{
  "n_kv_head": 2,
  "rope_base": 10000.0,
  "init": "normal",
  "init_std_o": 0.0157,
  "init_std_up": 0.0667,
  "beta1": 0.9,
  "schedule": "wsd",
  "doc_mask": true,
  "train_tokens": 114400000,
  "steps": 6983
}
Each number is 128 + 24 x the weight over the matrix's rms, rounded and kept within 0 to 255. Layers, rows and columns count from 0. Numbers have three digits each.

# gate: layer 4 MLP gate, 192x64, rms 0.182, rows 84-150, columns 0-63
# up: layer 4 MLP up, 192x64, rms 0.173, rows 84-150, columns 0-63
# down: layer 4 MLP down (transposed), 192x64, rms 0.0968, rows 84-149, columns 0-63
gate84:184146128055107158115146122123147108119119198111152137153107150137166164134149133132134116148134134120128052140082051093159152083118147117161091146145108106151097082143126169126114126140154098
up84:133119147141125120174138142115133137132137091130101118149115131135057145140106162115166117142160136152161120168070086105125096162129130127137184165121210105095150102147126130145110153099107103
down84:106151144144140135121116105155117117125168088172137117131148125132184110101109165097097148112118116153087151154145201129148121133162142150118118145113106146137133142139082122074150131116135141
gate85:161136109138120147098170115097166156151119154111135141108158119163143123152102137106097092092117114129110138116070106118125158133134132114168144112120109156128117202146163072132131129130134118
up85:151130123171126145128130171152155140122156135129159134120151122130160143125174114121164119119147136110123182113121152121144152143097073122126144101130128102144122145090157138088108130109108152
down85:165125128121139107094171113150186127163159159124083138128160131139109124141134131136074145141112114150169134108133101130127137127130141114150122130178153135147133147168092117154129164156153136
gate86:133117113145105118160110132112168157120143129144125145161129140123164122104104150125127136143149149174124092148117106154098143172159155147159196147129126133132125131109137102114143106133211108
up86:119140136120137115132118114125138130128143118170141119134105091121117135126159095097135122143129123096161157139141164109136127148168125130143091097121102120116156122136119200113122123149092134
down86:121145148164090150094145163117159166095165131104123107139116158108160189126144106138099142120139140159128127126113062127162106117123138162136118108097149118127114143105104145156163112183149138
gate87:104138130128154135089132155126116120112141112142122094099142108150160111104132124094125138133129127120137118102123116113074135151109145143148157129131153121152133125098094114130118116147112144
up87:134127147133168123094162149115110125117140104138105054114165115130138096118122127136153130139120108124140127107133112121087131120109151121135121154138162140137134096092103107126140155108097134
down87:145105118109158101151138118135112135123102121134146119135133111158135131134119127125105147074141115095139095151143102153086137112080143122156121135138140114114110116133134119104130095126132133
gate88:168152128125060143082115131100120173110157174144142122111110152124111143106143140155161131104125122069123127127096156150102140124087102122119144121145114145131106171122131130084131105133112162
up88:103161133124132132128081148131138131112142145145145099133185093112131109095151174152149089109106096062136125119091141141098126110120109170113104139153088128084139150136132141101138101099144112
down88:109132110155141114101134152144172141133136149147118104152143128109181144137141120160121108107081126102158113155097140186139153136128146114137101120110135116161130151080131088072118152154127142
gate89:159124153139134101129169125132108096129139144156132144113137127140101157107117142103121168130112102137121107133124100165152142111121135102133153112103127163101116140132150134126119153106111146
up89:134157132073174127128118104148115129132155135142138153139124148137085114148115104118146111130124096123113105095106162100109184163097128134126129130106160151131089130145132113164134117102118124
down89:127119111127115135096105144128179141131109091100095107168104128094172136140148079099107112107146167133137155132136138122107100124140146111118133125107119116120139126129114116064142092151148078
gate90:117107154141140113176127133147094112129126096117166119111114156163129151138157146169106149137111085131149128148110144154110128128116113163154111108127115119102121135108113098144124140142146135
up90:115169136100108073121140166145157132147115130123152107102092172149125153151174126127160107131113127138106139130122131102141107120141163162146154105133133144108092125151116126128127121165134089
down90:169132157120145139164125108100094139144172111142146143114149125167111147120117155132104123108151119108119107114109115168130144145119116102110096129140130117144105141067163080132088103107136134
gate91:152136103143081160124126112132157115125162165121155076161160160098126119083122119200143147136150132181099155122157122164129127118119077120143066112131140146110087145116108142114097152104155105
up91:146158184141141130120140100109137109120154120121135099103138176132090159120162137072107116123126150145120073135139133111095070136094114112090121085110143130177123121133119098127119157159120123
down91:167085143091119136179146136113109142134132091137118122090111133128148103112136129115111098144159107123114137127129142139174076104149101132127145159135154111129108104128127121115133109183097178
gate92:108082123118118136121114124133127121105154125147120121140106142117153172134121160142122122143124160158156128160123122142158157156157095118154090169104149071124117127148104175119137114135151128
up92:125170119119154122149157146135129145155128133101129131096137119135093114117110101100142135123146093129115118112164116132080113119103160138112155119134117194142119113080156116113106133117122154
down92:140148143133114108125096147130145097143132114146113129155147142138124157089127109087184084109132105121120145147135132137120149144139146124146129141115113177161148133068122129178127139130164129
gate93:095118127184101124104091147129135123137165166147159140098110088108140178134096116125134140106144123128131136151157113122126136142130096153109103118168132132152093108163144125080132172148122150
up93:107120115133156141129092143156135133132166112122162121145096107155138108095109146167135109096161140122161143165125163170125129126078137155139147131148104166120111121157145152118115143114121131
down93:141161094139129150117145139133090078159165131166145112124129085119152129156122091135053181118135096122130112108113125165154137124099162158126115127131145138104087138096130104141127142147110125
gate94:117114071121112155106130134132138136134125104100116129156119148135126112129089082111145153138165127099167151156139105157098097111140132140162134123140092162126133106117128082071095111140138117
up94:150105119125141114109144115086124137151146134124124102155107129081143098154144204126131173130126143102137150152175145107105091097115119105120146095182103146136146123102104120113161137203154116
down94:147119122100100125127151133128097116146119108151126137122103180109131110114079132122100145088148107087136089133115116109125140110158114118143110133122134118082135100116137115102101099105082174
gate95:134179123113096085145162097124184182161102131122119148127062097109126147062128147089096149168118174148102117096096095160099156156180171061087122089142160124127095116100133159140135106113189160
up95:134110093123071136146109144098121148159155169076124093125065069180156082111111137150149140139137125189122095085105155122112172121129130073105101104140090162112115099145112094104133121096106152
down95:090115137085147122156087087098119127127103137110123089090139127138148132115117155110118089127157143135171083069100089136098081144085109120090117112149168123095141125164114120110140174105171098
gate96:145110080150130107097130093140148086119158160125179138136147145077091140140109177139149119129119096128120141138121162168155131117144143139154140138103112130130130183132096156125093150129191084
up96:101135176141123121133133175120112122161099128100091119096070121147151131145121085128127152155123135118125121162163124088123132155127113127109094147125139131164113091170144127143150135133108162
down96:140098141166144058132144152133220103136138113108126124142101135102124110150127091137138077100088127108123129155151123105104154159148141117103109148116104128178150114141089133124131124115081137
gate97:103137114149138137163131116130133155117130125179110100109171122141130158175124158092132166165118101149115083108145126092145116112172152132124126127130136144171139148210141150162122090150179136
up97:169085144138127124116146140105127114128154175103144152131135125108125101107148145140118139087114123122118114149101107089110144135130131097150095105098112154097122139163147066111100156114161113
down97:104156118107120163096105143113113116116122097147108114121115126138132167145104133111135108153124149127136144113133152151153103152110124160120184151159111104133100109064145174114158116156133140
gate98:099163089079081133140160092170152152047133118149144141139134132144114092092124122085142122128122107142113128101125128129103118136098135136080147165084113172136141081090099082159136136090140132
up98:130118069129106147182158088156121090091128104106149119139156114172099129087125123116156093132131122128126112162168141148089124108107100124102141168101155133091177130096116125203123126124138123
down98:124107118077129110161145141141172112101106102163147098113156093094141067136130121064149155097113130160133098162085104158123136130121117109111133130157108142115167121115132099135065139126094159
gate99:117149143124076135108152114177117110146140136102193158147101144117183141109118132157129100164132126114128159139103112149152122132115155083123158150108132115154134117154123127126162110116128134
up99:138097142099155134122116140126119103158125161112157158115115126145131160140107134151111139123160127144125114137098116132108126133146168087118121102091142143112113139155133115141176117106132159
down99:156102130110140134183154131115134142127172140111115141134120145140106124129124138138109189100125119103102126137102105145141138094125076137138077142122163153075103128131153084163119121138156168
gate100:127155105104113093149132123134146144130124118162161132125129115137132152139120135156134112119139107107119151089121153138126130149086101111116128130112149111125132136130120157114109089124131139
up100:125146069111150180152098124115125086110160153104120117127087169120108146179141094117115135098119075119040142131143119128164110107089104157112123129096121148146131126123155126089068119139087190
down100:075114178124083134098119115173113152119130159157090182136170122172147128109125111116131103106123117135213117123133130118100134159144148086166114102176116128137121116137121116153115124150151100
gate101:174163127122150105119153129111137112166138139155139063152139141182134152122095128148128142139116102137119133131139110078124129119146123127168159143100105113134115156140121110148138079143156125
up101:142078149140169157084153136146097121195134121131152089081102148119135155157132111143121119106127137118167148128122138131122145132175173150130150172098094137121141152195144117151148094169113106
down101:120050110111119149126074138124159128096122124118094117130165084096139159150125117123131143145174117121132126150165114114123148127111149141112093091150113131109127106127142139117125153077072146
gate102:144155165097097135128120116082133120177158071114136109143088131154136121177178105162132096063155111149162139107119134118134160104092096129144094183107100122108151156114155149143139079144122119
up102:135109135159139105115132078127150099094110148120127156129112129117086094128144114076145107123119148150100090149156142147122113113135122117112138098169155136107141146139131100142108131134146095
down102:140126130146088166127115151077113129161163090143139126119114108154143154159143134089105133131123148112133149133119117151123122107155107159106076144115113106102087119015092160134137117127176098
gate103:141143136124141124144103107110137150100164162141128139144122106077134145078134126087134152129134155122111108157113135161095140147143160117153151102136136164144133130093156129074125146107126157
up103:128101132110126079165092141131198131174167147118111131128106106111105131100181124107143161104100165143117168107163083123142098122117126129125142113122168118167123107113141155123108115199106139
down103:134097128146160129130135161082206132159166115110130120133092131104146164129178118152175141076121113125098132165116087136103126159115097155154117124119144141157149130077157176083139117191125153
gate104:150137141109144092136118160114122160140113131169138143132133112144135119083155128128121141144125126092152144126097120098187182099136122097106137126125123113142139121167102142123153144112094152
up104:105145115119120160100108063129175158102096127110133141108141098140120120107152126133100137104123123144115123119150144159079102136144170133104084090125125130108087151130139160156101084125102095
down104:127168117126137106163090117107127111134109126109145120161120125143072125097146146153148092133121153154118149114167125102113136126134065073131174157142122138152126128141172090093137113154138106
gate105:098128097132114141132128140145131107141092143146162140124167111130141131117117138158156134090105176114127130115108156150116138139102086157094100121149136104111117137121123166122141117112100118
up105:078101112146124127136097157104121121132088141120164126110150105167127134123115136150115140090104136119129090113125154098141159133105110152150141112127122099060130142108114172131129134127115172
down105:124155094130149124138129134147134138141063115113112141147155125155121123119113117177073105076086116111126129148143173145124124116151097130131132153154125092104138141164096149093148139139144151
gate106:119159119140131115086125182121120156111144140184117101085172141076111153098147133118120122121100181099133128109117126152137149146153119100074140089111123140117122142146150113108163161102135160
up106:129127128170120098100094180095139150102112144135138143114145121099112148087151144168109131118131118110143131115116138155133109146139095123114129121132125133122118125109156143113148146114086132
down106:169164139121129115104077154127110174102133119145117114099148126139127161125093130125142150115155140105143094087111120147142113132180103129093131098107127125122103146134141127124175120087080165
gate107:131115136122080141105136118104108156114123143130120147123125108128111120092124130143113158122097126144148153118104083134111103123142143075141099112101151157109073103151169136154114148103105124
up107:159188087129116112105116113132154143157126155132126132163117082127145120152170131130091110126115132075107095126113155122139153102150139101084148131124120135103148151168114096114186124130133098
down107:118102154126107152146113143092093120144128094133147118111146136121098153077135127112201127114135150128142142155170115162115184154129113100120120152123116146137123116083157156126115116137092133
gate108:150145126123112108154184129113124091148106128129102144137111112121128126085142125158113114179144121140114137134076158176114144113087151110136097136161161132114107164081113125122104138127108139
up108:112126164128144142116074079144125152164127114105163117159104145146125134124106131132131156083101120122112115115161095145155140096167088140115154158117143098150146115172113121153143091118166094
down108:144194115120127137097095122123134121166150152138087136142128158118158146160103111113094133166120136129108131147116115100146109111153109168124125126110119098130122141115099105162130155168155129
gate109:137150149116166138170179181114147116126142145106130167145098160121156171127153138106128142130182130144089095125115113116116126095126139151107119151113136143140134135107169113162174096138176123
up109:133136156151136126112125121137159113145110115123140137185123134120139094119120133111129115119133098117124090136087147116183187111114140097119120151152111133125110128135080119121141149120125102
down109:130125132138154141150128156078175142106148133105124150122098147107111143114151137089120191131163101110106190146109104111141139100156124158128119163116127112110128133145117154134139127130158139
gate110:160094102165097065131122148084162169150141138125131142107141057126080161090166123123137137164129174131138100184181161154102104103124131112113121120131112109155156089123137145125130129113113138
up110:124122178076162098136141145118147128112123155122098158093100127097127138143151124045133125093119112147112134132099110106129145111127130084160150162121165119119058148123107167075108142131106138
down110:148115128078138101120137117187107101135169097155115077146145135094096138124140084078126121110090130108102134132124092113134112187132164153152126148135136116146106116129128149085155129132132193
gate111:117116132152134128074168145134132136056178083122144119080115127127128114148135140112146103147066135098094096157082140150111110159111117142107160128154111117121111167127181096119145127135122135
up111:109141114167094099137115135122094141140137110139138136126118124121182111101130160102107141105111118101152109112138106125162170148156151104156111123102140106147131102126145115109125114193084138
down111:171189060142117134097110137131100102106122103155127108148110121162146100134131131100068127148109134110122116118111154144121120132089143133099141134128123088166115130104160113126165135142124130
gate112:126188117122139113088126134133126149169107162158046093067151104039048114096136131116113113156134097125140133114126149125116115088162126131110104122068121110152133120147124073123136132119150126
up112:084153125129146133157101147106122158118151155142127087150103147148140160168121130145122138126123147130133159165170116092089077132164127127124098161148115111100118109151165119136072164149076125
down112:161116148133148137150108130118123101105153120082090147138122144118174112129113111147168131137175133162120187111129129160127142121072085124135166147102109134145139133129107134081119090120096141
gate113:130130149178110126105109134141110096095098174115119158161150135152133116089145162098169150127119120055132112174169104091130171109109095102129119093113100081113096123131114174075133176117082104
up113:124119136094124142122160132119103163138121153124167098098124090149172124133111173140095118116134124105128123119110114106121094158093132130133149116132133106148165115135140143132151108157096165
down113:153132107171152104111145146128144117119120152137102153150133109135153092130138124098097153108120119125154075145101125127101122109148109090122112084115143107120161135090131136101131129129121114
gate114:164136132134148136183151111163175138136114094138125134119141099118123149145099141096176150179153117140134112116092131141156189074125110110157143150155149145145135166102114125124122120138148086
up114:139106093181134116150122142154124150105141082124144129123171138174146150122119139159134096170163136087130148155135139108104192138134115139109187140143123171153168161095141110137149165093164116
down114:151087156131152160106154148118132136090105130125142096132145111123118163081125103128133172115126114134169105096138135154149134174079094129160118099133112124134111140096132138099149145144130078
gate115:098137130139151141115129154154157153122125161122084125128153110126124122152126115140167169167159117121080083123105123134161144138151138162119153186136110071142117106146166091129148130128108136
up115:126089141136133118094117134141122127137103135118102131106131149110150142163103094137140119134157123150156115108109096137165099144140128142165117175128119105140106130163148094127170153137129103
down115:137118122121126100144147136138081132144142109137129123120161112124157119128091122134109079076129141126157104125118137147063117106131107112142076112111131155131119087138102162096142102124109131
gate116:137147156134117103126114125124149080098088125107131109122120119143159120136129108149106129127109123070120103144148096173137088120130135156122131146119123136137130126127108130134121102138120099
up116:149135186114122128152116111125135121078102116164148109062155112108151127134098111125135126103168132126113151101136111138135124156111123144161116116131133155152149118149148139085136121141174125
down116:132125140113124134184107138102097140126125088111155113102146134162124125112141139121165175114126094107122125142120127168148164127127072083144114119144148130128130112135134143126125130155160134
gate117:151092136089096120153086122146173128139109135145120112143136108108129131127147159147092151137154115123156166102107109158161153137162121086148115149088127114113132109120144090126152132125135126
up117:104130122142104158112151063101144150150129071068107122154132090156134117119125158107110114106122134120168073138096117156071141119122118169138144079171114140145112157157131123141144170134103120
down117:141111103139135128117112157108129067146108087135117108123127165097100109097145124139144178135144125101098136155159104140132124141082118122124133162078108137148148117126159121125123151116142145
gate118:104118096132111149135121140135102122136145106116096171135115112123190114140089109123090079115093108085074103127128121148162167141122135174144141103133111134153149148123117101086116149089179156
up118:128103101136159128161169177153157100115109135130136089069130148154113170139104164166149149095164141188131099094115145138104112138141100117113198177159186089144110126094142180158136147103149132
down118:124136086107166132186136128172121109146105122141146114096114144159103129127115132074143100131153134139131145131104166136122080154100088126093150131184106125093122087158142168103164137142098172
gate119:143100155111085135097149145135089134106120117137097128122123147157114132102122107100170093170093117120093128144145139133157111117105109156124124134126144117130095103200129122139113145138122136
up119:119114108135174121177139115144162117127144112150155128119143106124153118179152138144122112128145141144144131104106133088109149160129103111119097144165139109158146136089139136105110124115137129
down119:127118133119114142099159072154120139126099121100121140137103160125132089118098129104138083135101088128119122161126179100136096077163101120129103104105162136098121159132107087155122172121124151
gate120:099135111101160137121162122156150145106125098107153109120123113127095107100124110126152159087149121172142113109131153133114173157095113123126114122147127163140136111141140123125107150112128124
up120:124115107122129085102131168125123140127133145094119142126126142097138146100108121079114092127119133134131105139119109130144136114131128145136120119112133119148132115128121144116106145136149108
down120:122123144090146141142117146170089126121119156146160126151144132138106101101153117146173149125142138143105100150157138144153158161095104084155160109159124162105153127131161092107120116151108143
gate121:112159146062100144116162106116143104133125189123135163111117119089182147139118130151115092155123107157147097140135118131104169122142140104104136181127105093108097115130129118151119120136107158
up121:137137124107090152108150114167172116144156160177116110125133149143111162073139116150111150105159111195149129140138135120131156124151114161127122156116146108134114120139125118164087080100148148
down121:155115163139123114130098117164130141126141107129097141134117157151104117139120127125115105113117136162144158124142120115118114132111137122164113122103128101119143119180127107123112096119142114
gate122:160107101147090105165137134096114144182114090156112117139153094117092127128122083158135133145142149160120088116147177121129132164116109183112139121129167103107153118119112135123170156095137142
up122:171087110148131141147135151093146143144117120138145138123137123144124110152125136147132113142141151143129092144137148153128134104136122134127128105155147103100117138152136133153137116114130120
down122:119121167145153114108104116105143109144104129137109161090172175149113137098123137197115123119153127165148115110106105153114139167120110091105128124159135124134164146141145109146118152104143100
gate123:164119129137125140088155149160147073097115132126165143109192147141137116142103130104170126115103111085158123116091137127158123160193093147125166152136153113128122105084152126127114143102115107
up123:151110104136124137100161119175140110091116146118169127069156156121136113141123140140124148113108133101121126113084144141135142117135118146109145121129134086113127114098135120132169119100113100
down123:135097085132131129128125154139109078104091102090135121122153123119096095203114138113104144116117139115113141128096127144123144075094149142137151145145118130094136095154103111115130061084156132
gate124:134057072104092099083185091174119108122091123112121179158105126163112175114145121126142178126091144160128141132110142130128111137146141158089151130108098177149150134135109072138115137113138124
up124:137136141113163144159111139136164083095084138112146107107159126124125111103109095089100094141173099118137140123164139139118147115133108104179133130130201083118084131154125132104119118094155135
down124:149071097130114082082134135161115119109107152137089131161075120132125156151169106154182154131125172138149132111102156124176117144087143144097141142121089162115165137149101106090095133158137124
gate125:165134120140112124150169157110152119159126163140155122162144190149156131134124119133194138133141119113082076092121144136144143113131144113111097132137097146099104109107193153094165099126157073
up125:107093086150135113107075094131132129117129119143134117079107139137133168130130132125094155152134135149150110142105103190113098125144118168163101092163146118141135134103125092084107133127167151
down125:148124114105068111089142135130139118149156118160156174130101136144079086112111179094090150118122148091111152135140143097121088152161129136136133105110121102117110140164114146149108099087145202
gate126:131094145099129135101103082092113105150102117091120132114130143121096117119164150111150120118132140083135128164116139132107130104117124172156125060104130104167136158156192087138126124123127117
up126:165111120141105136115119103111137134144123125130120100172148158117147097150097121164152141147147097104176142145138154150124118156140110159164113157144140107102141152143137171125114094129123141
down126:144190116105118124123152113079138137182091127136132123150112147140125155127125117161102147124124094143136097158111135167102105142086136124136110144115123143141096113091172103137119114123117155
gate127:113114132130166137126145157134138128130136136145143127132120121132099112131126109134113132112135119129132144104127159160120114136118118121133118103124122138115118137161149131124125119115109128
up127:182126108116095148143152121073111143127159091072137137144164153155123097129152093110112137110168149142122134159116101140145106110134105099105100163178155143138146104149137065124115137125163127
down127:107119112133131125123131124118162073123115155148135124113110109106152162131096091146165111130113139128132110124156131117146126138096186166151136107076120139152123142120141164143169133095103117
gate128:138123127115116143124145127152098127106082149149163154191122144140134117084141139122134118147121143130177125162126125150159124135089131054149124181095119131131168114146110166184137135088135119
up128:119139122108146155146135144140125116137096165107127204135122146129119119157150131169121143091152143123133177118128140134109168120147136119178109106102152116138119143092119108121123109110107151
down128:131146087101177127151131109101136130120131152068123140142081155143137111139139158118110131134135112154079157130133149138154103073141075119102128123121173132117112141166135152155144137168114138
gate129:100150144132133135101095152190119094142083109123135129159111132161138131135108147120175130127073116111136111137097096141139133089107121191141150136144124126082121149106106095123131135124091173
up129:133155152143118093099112137141135132110106118137117153185100104118115083115123117120145109113078087111134119145103137144124132100098108156166140117153119123116117159116115139099102140081090169
down129:135131118132146112132113149147120112161114093140117164128147162088159141129127156157119145111100110110140154121115089174096143108118109132128101173146116152122156127101121127105087175147129133
gate130:142115178104133127145147094127132139104134119126101160141072125125125095122093145106140132139158122124148155113113114121134126125106118139180139092121154140099126172115114116124081108077148088
up130:111134136135139144126158121154122132082112127136143134098113130154136175125137093120153140123176105138156174113130137135122122148127123138120181142127159167105115126133126155126151122122110087
down130:131096094132167081105157127142120111149145124125115129113160147097100127139141157112067132101095103089110118139131138165107136129125120119079072135146113124138121125141126135147129136130116178
gate131:125173098105146115139120058125172139142129156136150111153145085136092121148120153090093172199136135118131096190100101110142078126144138129101133155126060172171146090133136119140151134086166137
up131:122116128133120150176140082116095079099084070140167129122111121165076173104149114155153121134134104098130146144151116204066170143148124170160122119098191126157139115096118147103123125148084103
down131:113138140142123096113201126139118150152131122134130176126149119132165116158134124098124098146093169154174135091164141153114152119134160064103082071142186135181127127126097136099157149109124151
gate132:103108131121097168151116140110124140124174112143151119147135122167142121147124122114120135137134132112150119139112173159160125136099103140114117158143122145148181133177128134134114098129132144
up132:128156123147150132149099125129112079147111148146116113148155101094149141109151121142150124161143114083122130137141161164157161106160118122118131133107124085153180135162089145099163135131163096
down132:141108121115130175099135127155093142153135130104143149123171132148153128124132140106086175069145110072136113125099153104139096161113107134104088122153121124080127126127131154128125156177171146
gate133:112118109112112132139118130130168113172170162151162169155116089110134123115108134116131117153109088130111146137142136125170129053128138118137107145149099113159103093117107113154147106149092122
up133:136160144144110119099133137133164159141096134128154138143076126145155135150113126100171087126188104147087126145094084182152098136141167135122111141169139142121116130136127101117162101120121125
down133:113120144136114120162127107135166084121141142110150119114138162101144109099132146144107133077103127134124125150153135123108148147116110116139151179106137133166115133066113140103108113116125121
gate134:148131157152152105154111108127153122128132160163129095118128121133122167121150078079142132095153080137077115125110121083122182126146124132099152103118121124179140100153104149133132095114115128
up134:158127127152114153156129105088112135104127105202124154104169125151143164170101097135131147131175104172134122134111124134111038160129131139161102101145140123122144121134146123103127150143134147
down134:120128163085137133166114127132093178181121083081134147160154142146151117141107158143081165127147113106141143080125160110117114130119107057157084141136130150095105104096123171112146142153133099
gate135:170122105096135174168123139162097051113133192128103120158150154150123154089120083117145179142113141153113094131107148123119153129101116122144142130122143141118074082114137170085049176114131133
up135:145178128082155077102151154129172150128114116136174142123142102150122128123163139100168131122176180097179128140088099111150103130132113103097119172128144132145180163105178111160159088107145133
down135:078145134159083160129139171137115123118136158146106153137109119142150123117080130097153145132123126118087152136176136132151115130181146145109097121149126118122152140067132139114133157166137150
gate136:152094149118103111122108168133131132120169116125133146135116145107128152154115099160139123179148095109137160124147140136137086138121112099116134123125099114107103133136144118120111117125111137
up136:121101118120141113123158100146102067142106153111129103099159115167141104156089163095160147120145134147110118140140110130132139115082115158145117134098160143116112149105183125113086125110139138
down136:151170112149105116110145128107163144115135148113095162127124168151132107115131115131076128129097133091118144141105140146117094133201129157130147129149136110152147136117110143136140142155157093
gate137:156128117105114153108121114151109130099129132148106172123074123128096101135137144110075122105138168143114145097141119156118134115084167154109097103142134135142117109157096115127109142113138090
up137:116121138115137136138134131137099117113116101110123147104140156096113141129110078108109113117149097139130141116138091140085130096088117150130150101135102135130091112105171132114122155083100127
down137:120152143138121117117150145108141166114178143108121113158103088108179108118158155124169188121134089139134095129132139108150088154173120123135107088104161125094123137157108132140139153135125152
gate138:154132080094110085164093118141139120131094139115130135125142134133121088115116103152156112175183120088115102077147152143116131160114109130129129126131150121091101092083113159101107166049113108
up138:134150087128064091191093099118192143126139156126085106117162095106104106119122111138161071156152097109130104112154141128109137138137117132115122145127112142109081092115141164129085159121155134
down138:145151118121154178113112099126117125126133114162115108124106139180139160096152175143102138156150083104081129152117134147131093126079138154068144097147127098099094096110140140170075149089089110
gate139:092104156141071086109131139159165170107107115108115118163106120130136108150089149164118121120089087066116153117067108127134085109114095175131127122131115111153145123083086106126114090139141105
up139:131150148125142131154185153127127115106140119147132177135120100168141176146140106081144143118164138164131173176123081113157152118114164117159140136145157104120094135140098150112099135121145123
down139:164146137127159171135131138139142143154093118125140126108133147128118095105203133152054144144163137118114132143129147087100131132152140114098105163149118148121159125140124157158130154130146138
gate140:095111118136100160115076153116097146131116118123096149117072068131117111137127113144098150118161130130150135111140143144138121107147112141162140130187136170135136147132116124118113079123149148
up140:151142150130126113134131139125134126122106117161102140115092128089117134142113100146145172123165097158143151107132145131128143120117116104132129132157129114140113122124126125130124127094136127
down140:119109130104162079149158135143112104144138142134149109122116161147132142124113162158099126133103113109121095124152091136122132131123154140124123102131174120156122088157117162133125199114075173
gate141:178103132131108103123138123082095141127109147114133154127109053134116167099117139148107147144178116129129122169126117107103178093097112142165151079118173105116135146119162119113140148129157137
up141:138125180092159142080154110162121108108079128086112104139110157105134101134145142108098109118116113138129161134107137130119084115164138110129135118122126124110143158141135153148165130149109112
down141:097113176134151109150107125137085107128186136117115168110156143158086146077161154139176149108095139150145118091126132140140163130114114105128116106140111113169103116112120141126096110102101092
gate142:132147160141111104113119163122113132119182167140140161145149126177135163112124119161141148096110118136083131118148138133127102151100092119153095106114149125131118146147117130082081138132117161
up142:098121121137153168085114161118154139102155174114106091117154144132107120129119151158176125141121133131127122135120154101114101068120156135080085150123069108119137143108112113142157164091167129
down142:131164173103130138136165092133119136148170114129157164138129149129099141099120155142208131129116152174128116109163136117126122133182075108148155146133155171141142106109127120115114137176101144
gate143:114106126106112141142126135135116080093138175169118160120151103120120109139152116097115169148123130133050138140179163118121184118107100121128160144156149097166137132115114155120106134127152146
up143:137110090104103152151091104170102095079137191128124132119121115152141145162141100108133142150119116085123131135132157153149132116152141115111137128168142084133095128166172176152103132138158103
down143:164113168108118150157076118088108143083135154096138156142072121145138133110141150138117153140139085127138148122139123152136107124117132124127105096123108094123088108184153143121129133132101120
gate144:130140137127136147098139124135090146149142101121132133130137080135114119113140134128127155106123111118168114161135132137122151114111107149135171102138100148117149136146150110164177135129103115
up144:146131193146098134094124108133115149129136142131103116157146152126114122091101152173105142128113148151213141152095111151106127163144151108161094151161108119113111135125151136077190141133145132
down144:143108099132162117144141130072161126121121135116166086123108129086129126124141166135144174125134134154061124106138103119160116082105139156107139138079128113114148133145131142103122133112091123
gate145:090106131122093202148169112153123072101096113102133186117124096143150129108110095082108123147089089133115117168170159141130155132088120152134105143079114105097148107115098123163112143121097117
up145:127147133157132122117149083128152121126137069126153111108145120122121102130115159146098152157146142162157159153151123132085140169115107117138131129110127122127135134131130132185112123110126138
down145:134103117119187091141162134141168122127082111127141077121130092122109107158125148116130140098124165125120111135097122099147152066106106129139130132122106120149118142154129098162045101111105132
gate146:085147121107098152104098143131130129144114129149134159172104142127156104097116121139127125105115082086121100125125160136141114102123087158121133124125134100130158157112103111127126094086122086
up146:155122100121132138101129117171078089103115147108150125083113122109144120105124127080115130156126175124137114132086100122128150154153122107121133126115132135189143082170111160097114144122134149
down146:125138144158107132108116102097104124121124123128093155099116113112180128120115112136079132163141128158083135132070129088153100147158179171109148122090125143125133119142104140131081140083153104
gate147:114138138116101116103141125121119108155111165125098110139079138132114112104128175146120111121145118130122134087148092120128182124116151120146142093124124117138133155079180081123141090081134154
up147:116127119172141095140107148130127121145127131131097128143137131091132086111108091150126112156060098129145138153163120155143153102098108150102108096122133143131104117116115136111105155156125143
down147:096138142159080131134113125109104089115105172118109093114090109139098142123160149128121089148141145116135133096125082109123143147128140122111168151129129144113115158123130094173130100136135165
gate148:155111136120114122105149133153150117118154131083123103136140130127112117125123142102092149162124145143119117127129152123117143103149109160118099142131179095172139103139108093198108125128141072
up148:140132156090158133123134067145169119118069175153138102128126123127073096133124159129135141116150078136128161154147111109142136173124099097143147102070082160100162149183109168081125105099139143
down148:125113069138124126113136163096162146156108112162135115114081102083125128152118127059175125108151130132086125201100144152172122093099162138110130142108119134134118102127124106107141094107168153
gate149:172124107105143125103128124100141148128134155103148139113136115121126112135153134143156127186087164126100092157106117156118083109166161097116127112139184107142104155119225108075089107174143119
up149:163157121106137111123066086164101109155101171143143104130099123102115132092169145166115121146128136126112130141128134151150134143100120082123120156107115136111157155147141090163138161128155174
down149:150144173115150129136092108136086147123161157109168135125132149176156119084150138151156153134133096168155105143123146098126115110086131106150108120115159137117145123117183110144105141121126106
gate150:120124118144107150142114162158086136114161144093112116129128151124172138115114167120124156131113145128160109174126108122108116099117163106164174134112135116138133132109122141121108065121149110
up150:172145117152133113114106139157130104163155137135159097143108167150108098150108132165170156127153110107131136148133117117135146088117119139177124131131090150149161142116130160179115079163098099